Weights of a small transformer language model.
Size: 10 layers, width 896, 28 heads of 32 (4 for keys and values), MLP 2368 SwiGLU, vocabulary 8192, 96.7M parameters.
Architecture: RMSNorm before each block, untied embeddings, attention and MLP in parallel.
Each number is 128 + 24 x the weight over its row's rms, rounded and kept within 0 to 255. Layers, rows and columns count from 0. Numbers have three digits each. The size before them is the row's rms in percent of the matrix's.

# gate: layer 2 MLP gate, 2368x896, rms 0.0149, rows 1132-1141, columns 672-895
# up: layer 2 MLP up, 2368x896, rms 0.0145, rows 1132-1141, columns 672-895
# down: layer 2 MLP down (transposed), 2368x896, rms 0.0113, rows 1132-1140, columns 672-895
gate1132 074:114135116111126119132136170110120132078111155139126137151147119116090154115180104160092118133135119150093169161118086116095165144097103160128119165127091095147150153129128163151097112157094102141134147152130143111136099157109148125135126185121129137119165094132145141093127134120145162123133119121157091103076069120115094121112140113185118086118114160114120132142145134127155086086121161203112083206138138090131161120128162116109133110099136165094112139094145153164155163177129144144123125134116145099124116126092163138133113139093158137132138138117160157151071123068114173122130131119161134155101148111144122139160178120100195127108157109093190130145121131118184141145113
up1132 075:138114143152163107106177142164110077151154102153153138135131152074108125127135119141159108124130107109153107182145131122139148083138073105150162148124137125137099141124119092189128109143147161103134098131118121137129123128127106125101110153123132156104131154137116160134122106081055108134156178119137188101155089105142148102169105172091163132143103128113138107155100127124138095108123134146108098113126136125099135135117140118127106154131142116153138111115137144141118151152115116131121151129146105159160125091132136113107159171108123111074115076086109147127139130133132085118132139147107132120162159118120140123168121121110118149109118210119103123111129136156116130099135
down1132 073:092113138147129142095167119129150155190132098112128114137132178142141146121150097100129130161167139122105145152090115109128144166176149135091120112150135140141120149111168121159148134130117130115138097126096141119146126144136119180158117085138142108151111124127115139104131130155131132091138162150099123142127147145133111101095103118108133111137119094161072094140125145124114107059136142079147115127188146187144108165124097092174134146082124121148146161112162160143163155127152130145123138119080090111086124097135103118129150113106159102127132126176129157133107172132093157162112134099118159152139153120122156141135102128134133148139159121178117148160150165130138133097150
gate1133 115:134128112139150164123165123102097154118113153186120145189117153128165087103146133172125111121101159086144160125124158114120118130126108138067120146143161160089124113163102102127139158182132112120123110140126167122097138157098134107143154125129137134125137148134073103118080091132130123143115081110127116204127138157128155160133146139124137116114136163153124142133125121103145178085154169109124144115099101114155133096096135088124146129130155122123143127112155091180111113119113129118095118153127160154122138166135102129132137135139119122122170097124131106139127130174163110085076097154168136134124113135113122124155132122103127161137124117130061131143128108146148091154202
up1133 116:128153133138140141130138107129100197093109142153154125093137144149099099110136195153139123145177107138142090131152114136132153083153075124119101138137127153153114161147114172136076163141115154133142087108107130116125152102130099119139134114115145147130156125148095141126173139153099125131183127156131078174119109111115127105119133080105103169114153130106148139172108123127137139089132142127124135121141119089129153079130122170133154143125093145149158175160101132098119088134103158087124116087120115109137072108104123138135159113115096104122103153119107118133140115117120140122096104135131159112118143186122146125119135134129140139135149180140191119099083122115133121128104
down1133 123:108148137081122135123122137141116136150112124141095128112113137114117140137161135118134104135183074137139109141148121152122159108115114122158143122121145119139154106069139163109088119101121162140106119102116131089157119102163124118098126120133138129113139133155139147137160158129172124117147149168114133145129121086147124113106142095122151155104136128106153137171141133152120118126136138097116092147146105096159121095104089151086139133114132128124163142157101092108149119107102132094151162114114126132126072123114112130124158115102070120105064150129144100134120119099111122114110143142116124128144141160118144153075129147130127061114138206094170068101107074143142119114102
gate1134 131:149136127133155142114148140140153126136204130107143131124138162093109101133125123143150115133164111128086119151135162115097171134083161120095131130111153145119138161139170153071104145099181143085130109124138104117114117094150151134141133147125156098125148151123143119120120091171122149151153116110149152136115117094087122123114124123103140116135129130120123118100116139082087105135153184075076142096135140093132152130117139118119101145127123105141054106153144117136126112151136179120163121124136155139132123133142143098127133177169106096075100110142129133147161141096121127116134127174130110117147109089091116133119103130117126072108165107105120132149122142088152135133176
up1134 133:130117148113112112129097089169123078175181134123125131103171145098126134119112101176169155113130109113112134135161126132104143109119165088128129104091097095104132143108172142113126088140190130160104133162146125113133154142142126137162149125123124149157101146120075164148156138141122119139124102141162161122124142095126145130142114122121135147107112146146107133118143093105118098141134122077125115115136119147143143132128149090108156099094124148164084140173133111116095097096102173115136141098145145177178089097131091138083104161175116138182097106136143114148099137121105153097122144161146113116117144142113151100107131128060127116113170092120142105139123145124158140146096
down1134 138:117166135116118113146077118150139101194198158114127139098143131100083143142131087169152125151144090149132131098148125134119164143125137105123115142060135113101135148087185169102122107109149131115140190141168127112124165127141092186166117142133117133187120159083083137140167118131127107130175132134143162152209169118108096134147117116088130109100120143119091132133154119100123112158165120104094097153137123147156115130102138142090145134104126106118072149136134132092124116082116143122176147095134108168158087101146088154114142158179132107150118144111124125164128169116113137115129150171175135135091134122103173123091094147100143142150162125110123096137128141124127149177112
gate1135 084:087122095129091099151151118127103150152145118086108157177163147108075149114102110178154116124141193117181137141115118107118121144079162128116117114135137120150164154117166137107104116121140120140092161134203109127055094107143071157139140147169133147121123152122106120147128139121103125141091147117149159155139112125108121097143156133073157137151106170103149123152124114133090119159140083136116138105149160144111077140101081136147134163145140092146130155141121125180099125107110183137088123124130179096101080121111152204124115141104122110135160143101134149145140092116147118120131125099123087119131101111141122151142114131106116142126122140102140140141098147125125201161100
up1135 084:156150167143143118126116146115107165175104153123111141104137116129116109128116158115097138124109102184097161141125189142115094108145115132118136148149148125089153150148111150095126119127099144154103135111125103135144101149189160144152165109149150139105174104134141135141132123111121181136146144138092160148123087079151157128102166108127134173119135108145134137132120122142142157117118158151131137143127175119139112144119128122126143084111102114139110137065133135124150135102189162154124130094136131168132144148159153107127118097124152136125176110110139121098123122115110128132093138129099110115088123163141105110103129120103113108130141111112133091152153114102149081142156
down1135 084:151147137142143127146134149154101105138127112134139135115136142104124114152133135126123135131069112145137143107133099076096150102142108104152154132164140174147141180144099111148116138141107146125093139126131098120123107149167131155078139126112125173143133139105111192154135113077106132146122093122119105132127156054095129132105109100114127122144121106140111187175146103133089133100086178109184120125129097114124151135122075148085157177108144147138098150141167136111118086123113168132137150134122112140103152124150117114123067137138119116114133152133090104113117106128131093156106116153143062102098164161117094115168141084076115131101118134161131135134125129146155140103137
gate1136 116:133152107133124094094114134148139137145143126145142127158130119111090137099146131154156143171117093130129116105113122143083128103091080112095126155133142134140140164109154112130126122154132141125138134080153115129179086120146095134118131147156133121120157165150104164143121119140120167152148143127135117089117125099135159146156163137153105103097078119093135140125132112144100102116184145123134108128156132140135147087130147131142120138120166161151096122121117124135099143126145115190140083150129107141150159101109107076147122151137143117135097111122135128120137119134121141142145177050138091143122149145136073134144117135112148130086152125142134101087160132110073149134144
up1136 108:137124116137135120091126149100143081149145166112124168132136109048116141134139137150131142101132112065131130151124114137135123092097127121113146119123143098138145090121082160144136133127117113128110177097151153126153124098142061133122138144115111125133130112139135142120155150155115146106127108164120130102118115092116104157137101098146111155137103130120125142133131122149145086160139124162130097163127173153106164116130113122136114170104115140106124127134160110178141090112132109124125087141197151159136070107156106118117107136113152158092108132141118156138125098156106127120111100111144158111132115160076136117156122117097135135163107143166081139081124028128118145158111
down1136 116:102163104160119130128080108150101152130139139126123116136132129087162132147127114102111133075159120122165148105114082132092092116147092101133089145093141150132138116124097103118144143126123124141113130111130145062143109146142095102153126172098134146128133107116173165098189109097128137110121150162116108124093166060145136153099099121132127164139119166070123111154119135152105139109150144178134127114173162123134144166105117089165151157132123191091133094145110146124137119147147082129147109130163165124115087131127108139118111109145086131113157142119115145105106147150168116140106116157155124075129109144150138116163137168103131101165132130151103130132132101147129146108098
gate1137 075:119130151094124123117130158128156128138131129141103160084161116123133138148100111115106153093121127150101110111117123094148148120084131182088139133143137165128127091187147118160143161146135143156181125142149154129139097084129165118117124097126058128087092119111130108114149138164108149130099143146090124135112106127131108129163142141170131151113133112119116147108078147119128165113130092141119090136161121136079113119155121096127156154089107133178134162125133146127122103145103107139080159160092112093121119184134135112130112083120177103171134114125113131119152123097160146131118161112133123127081091135102144119123106102077155084099156098087117139121132096106171157111127
up1137 080:122136142136086107145126155147098125151115131184114101148152153099141113088174136113134132062149077151121100112094135130132105121122107132083095154143151091147163097104150114168156116109119150155124141141112115159181126113159138168126169114111057128104115132135110158103131166122143120160133138159128107153114140184183111163106143119144107139150111130135147162109149140148152089065129159129094144181147094126104132109134139129123119124114167125137156140156153121193127158119096129139117144120136106136144119154142159122136111112106123101133090119105135122132135154144111100136139154119147097157137127135141122169140158158101161156140129119139172157137151135117102158101147
down1137 075:118082126121098119132120120135144136147168129077089120181117116133122159152104125165153123115117178067123114115126147146131152111112153114091140136123115115113126142117115135092084121124111139176152176115109104119159123100091080142134099120167142129164162145126096116127146141093095148122097127135098098125184096113124181115108118098127108092113165115141116121145097100155144111090145128090168111133129163143176130114150132149077148104104125121110146150150129138096157109095080090144115167109122086076121156146109144127153158114152138141154096129128136188124171124114089169143151126168095143152137132147119123165158166117136109111119108143150069184136133136112140106097086
gate1138 093:106127137150117105153132128113151116127138146137168098098162163062124121173128153177154140163093163105097143123118076123120143140140120104136161144156150143125132112119156119111132167130181127114157118164138155125126098118144103086165089108111155142140159119125111130108112128100087136162161151128037101130178134095115109144074134123139121100099146106139107137141132148145138109145106108121097106139106168106134115144194142115173124160113169092120123135116138131086148084130095162106155154131122121149149137136136147103153169099144108104128145117142129124122142138124129127157119136155127122100148149132111127095112114178101154102100183100140183146129121100139107099090140
up1138 094:098147182108144098158109146108154128094109107123127129113124125126145123130129141167126134138116087134107112048147158146153151146120119131108124125136168153153105107121103146115153120143130123143117138107131114098138113129137108159157114125141131118161091123168104138130117102134094111215152079116133091146155152145159174123134130107151098161084092184110157113167139182100130170126125146117108105116118089092165142155129135128151124166149112098115160137125104139161087114132135128121057126149159134134121136135147160109088122076140141102136096127167123159184160121150107120133098101114132154171125125178137137111113155179082128125094179132106122154144183132094118133108108
down1138 094:088115125119165073165110151164173132165137080105111115147149151179142150078141110122162108126106106087089108113143115146146153090128107108097166139111102142164122101141107160157142128181125123126173181169159153134155119118149115142183134117135165114111100100113089164136130119145076152185170135141114118153132142140130141124073150118102130132172110122194153156141128138120120136113089163133137098147118115087121110112127125104161119130116133103150130147107120124110133100157107116125090135139133145093149107099141147120099122091108091146119152094126142126124150135162145107165113132097120137159135114138159104105147122135070146132120139133108136117154137101092097134142144
gate1139 105:127079151171126182117141158093105122124151129127143179127112155107181133155107140137131114101124150142102167149132126147106146166089075092126152139072135112118161147097126122129101093105114128088165087138140075127147121128143119097129110145112079138138151141114138114115142109116155198133118129085138149133131156146112145120095147154118124132118099178096144176100129117103133155110112148149158124140119123144156135181159127107122135146109176137160139119119103118117097119142114159063128142146137124128167167152085083130158125144139076115080157148115109112118126068143128116172115155138124174106100169144148130145161133125148126120137140104086131149082116119131135113114136
up1139 104:136113139114154160114144111109123091150108133122142152144164150123091146126122159167142125126127135109133115104080123133099119128145125137150140129072130074126133099101164127160142150148140104145101148122144163156111091145092112143152155138068122150098133144061124103151128152162109125130094120110115158086165118119161105146125118139152109135135143145140137175113158134130117081122113091139098114181110182145104085157111128136143145128120170137124126139113137152132116153125098149166100143087136114183135088178106089151087135105101144130141132123138158136146119107125198147085105135154149144139130129137131121109161139130144130116169122117113115144153118142165149188120136
down1139 103:155131152156140146133144141114144135140156151152093153144120140086146141110103148134161126110137103141145121131109137091118088102126113126128147149161140122126169134115119143100151143174127141167130157128131092142119104160135118126114112101157130164170109150111074132142153130071099147105110143095086133110233162123155104148124143108116115103140122119195107161098175110105121147098102134155144100155160146150114140145102140174087128097152105150116110163132151109109160147084147140111125147105124109155149149172120143109139089110147111127129127158061138129107129100121138120163133126153115138110168109135134145120108088161113125070140125082131127157102126084114114109087201
gate1140 088:131111102156106151151119120087146150135121131153141161122124141156113133170119106148160118119141145109161111109151145117155181112102102127136117129059119131157140168120132117093117086110138099136083189121120131134118107112151173151106084143149075140130163164128125125106104162133126139113143163106104117106114108116081162112105137167155131094109116186117123087068115132145104146156100098140085116123123113117138112119127110168142130096160058136140153105147151086135097133088148105079115160091121158106094135120102094145138109179133078142146119107065132140147152121169124101115136146096119121172091154113100131100102116115135129143107162136117129086131110168126140092111103
up1140 088:093128173086150131121099117101120118094106127122112112129143150088128114113158099133129141167103162111122165097111111131158091116140148134140131127130117156136094151119126097156167125143081110108125124087132122139169133114129139114147114154113107141175123121148114104090117135104118113110113135121109086128116117145168163130133150122104159132110094085115157119128149138107124124178128106117150124110122113112149161144160145097111138136100144121088127152134154170161145153111109128188146101140137107157131095136159159160122117100081137128150119111095104085127123131115114136161119179099096169087082129116145137169142081134155153130102100162115111158153154129123122127114130
down1140 090:120123098112149135114139122114147136134136139131104115098132138124116125129162166123119124144131141108143107108109150166125145137158118118106134134176184114117134103139136142125115150146140138128121145102116159119118163142109096168145143159105110137113114113107141092172136112088142111129111099133136151091122091132117112134163154061124144069171084141048124148128113160109133154123168098104118128139160123139106112090140143161154112154111119128143134097133126133145196140138133098134136118160130070166121141087095116162088047115113126161110118189158078118097133100168132109109067087105133143090109113082102143133108106129110120137120124115133165148081098128123119090109139
gate1141 090:135139095075165126139150142155123108128137139160153106169117123081131156118110117101108115151173090109121093175138113144086124084086120097096131091128117114087142107118146139136183140107185138122134107133141133122136121141101113140118068097115117102148152077185134155145128113124127109122114149120196135101115131146131142114131131116108100144117103139104161152107165073144120123143119118091102094121110124111098091104164049149162113143081154122119138130104148145143143119126162134149079120101163145145094187105126124122105128111132186108123105103098126120120117088157140161142052113186080151162143112143118172115107132116092117094087172122133126081093162163148079134129159
up1141 094:133121158090136146140123138199121110112119135178144114133118127136090124165093099133115142114095092135130115125127153138119109109117142159150115124092125143136124138168124138161113172071155127146132120099130111104120138096149130129152154133103153158114163160128134137124123132154157144115105153149128142174118166160147139150142102106169121111108155143138125100109105150163122161104132135122133100118103093155117159100121111108093122154148131126123158123150119124116174111089125111136122109144123100167103109218091087153144158137118115127147156155091128115104110151102121113154160111158192130135122147117109153141134152118144118135083090103118140115136157120145118126108112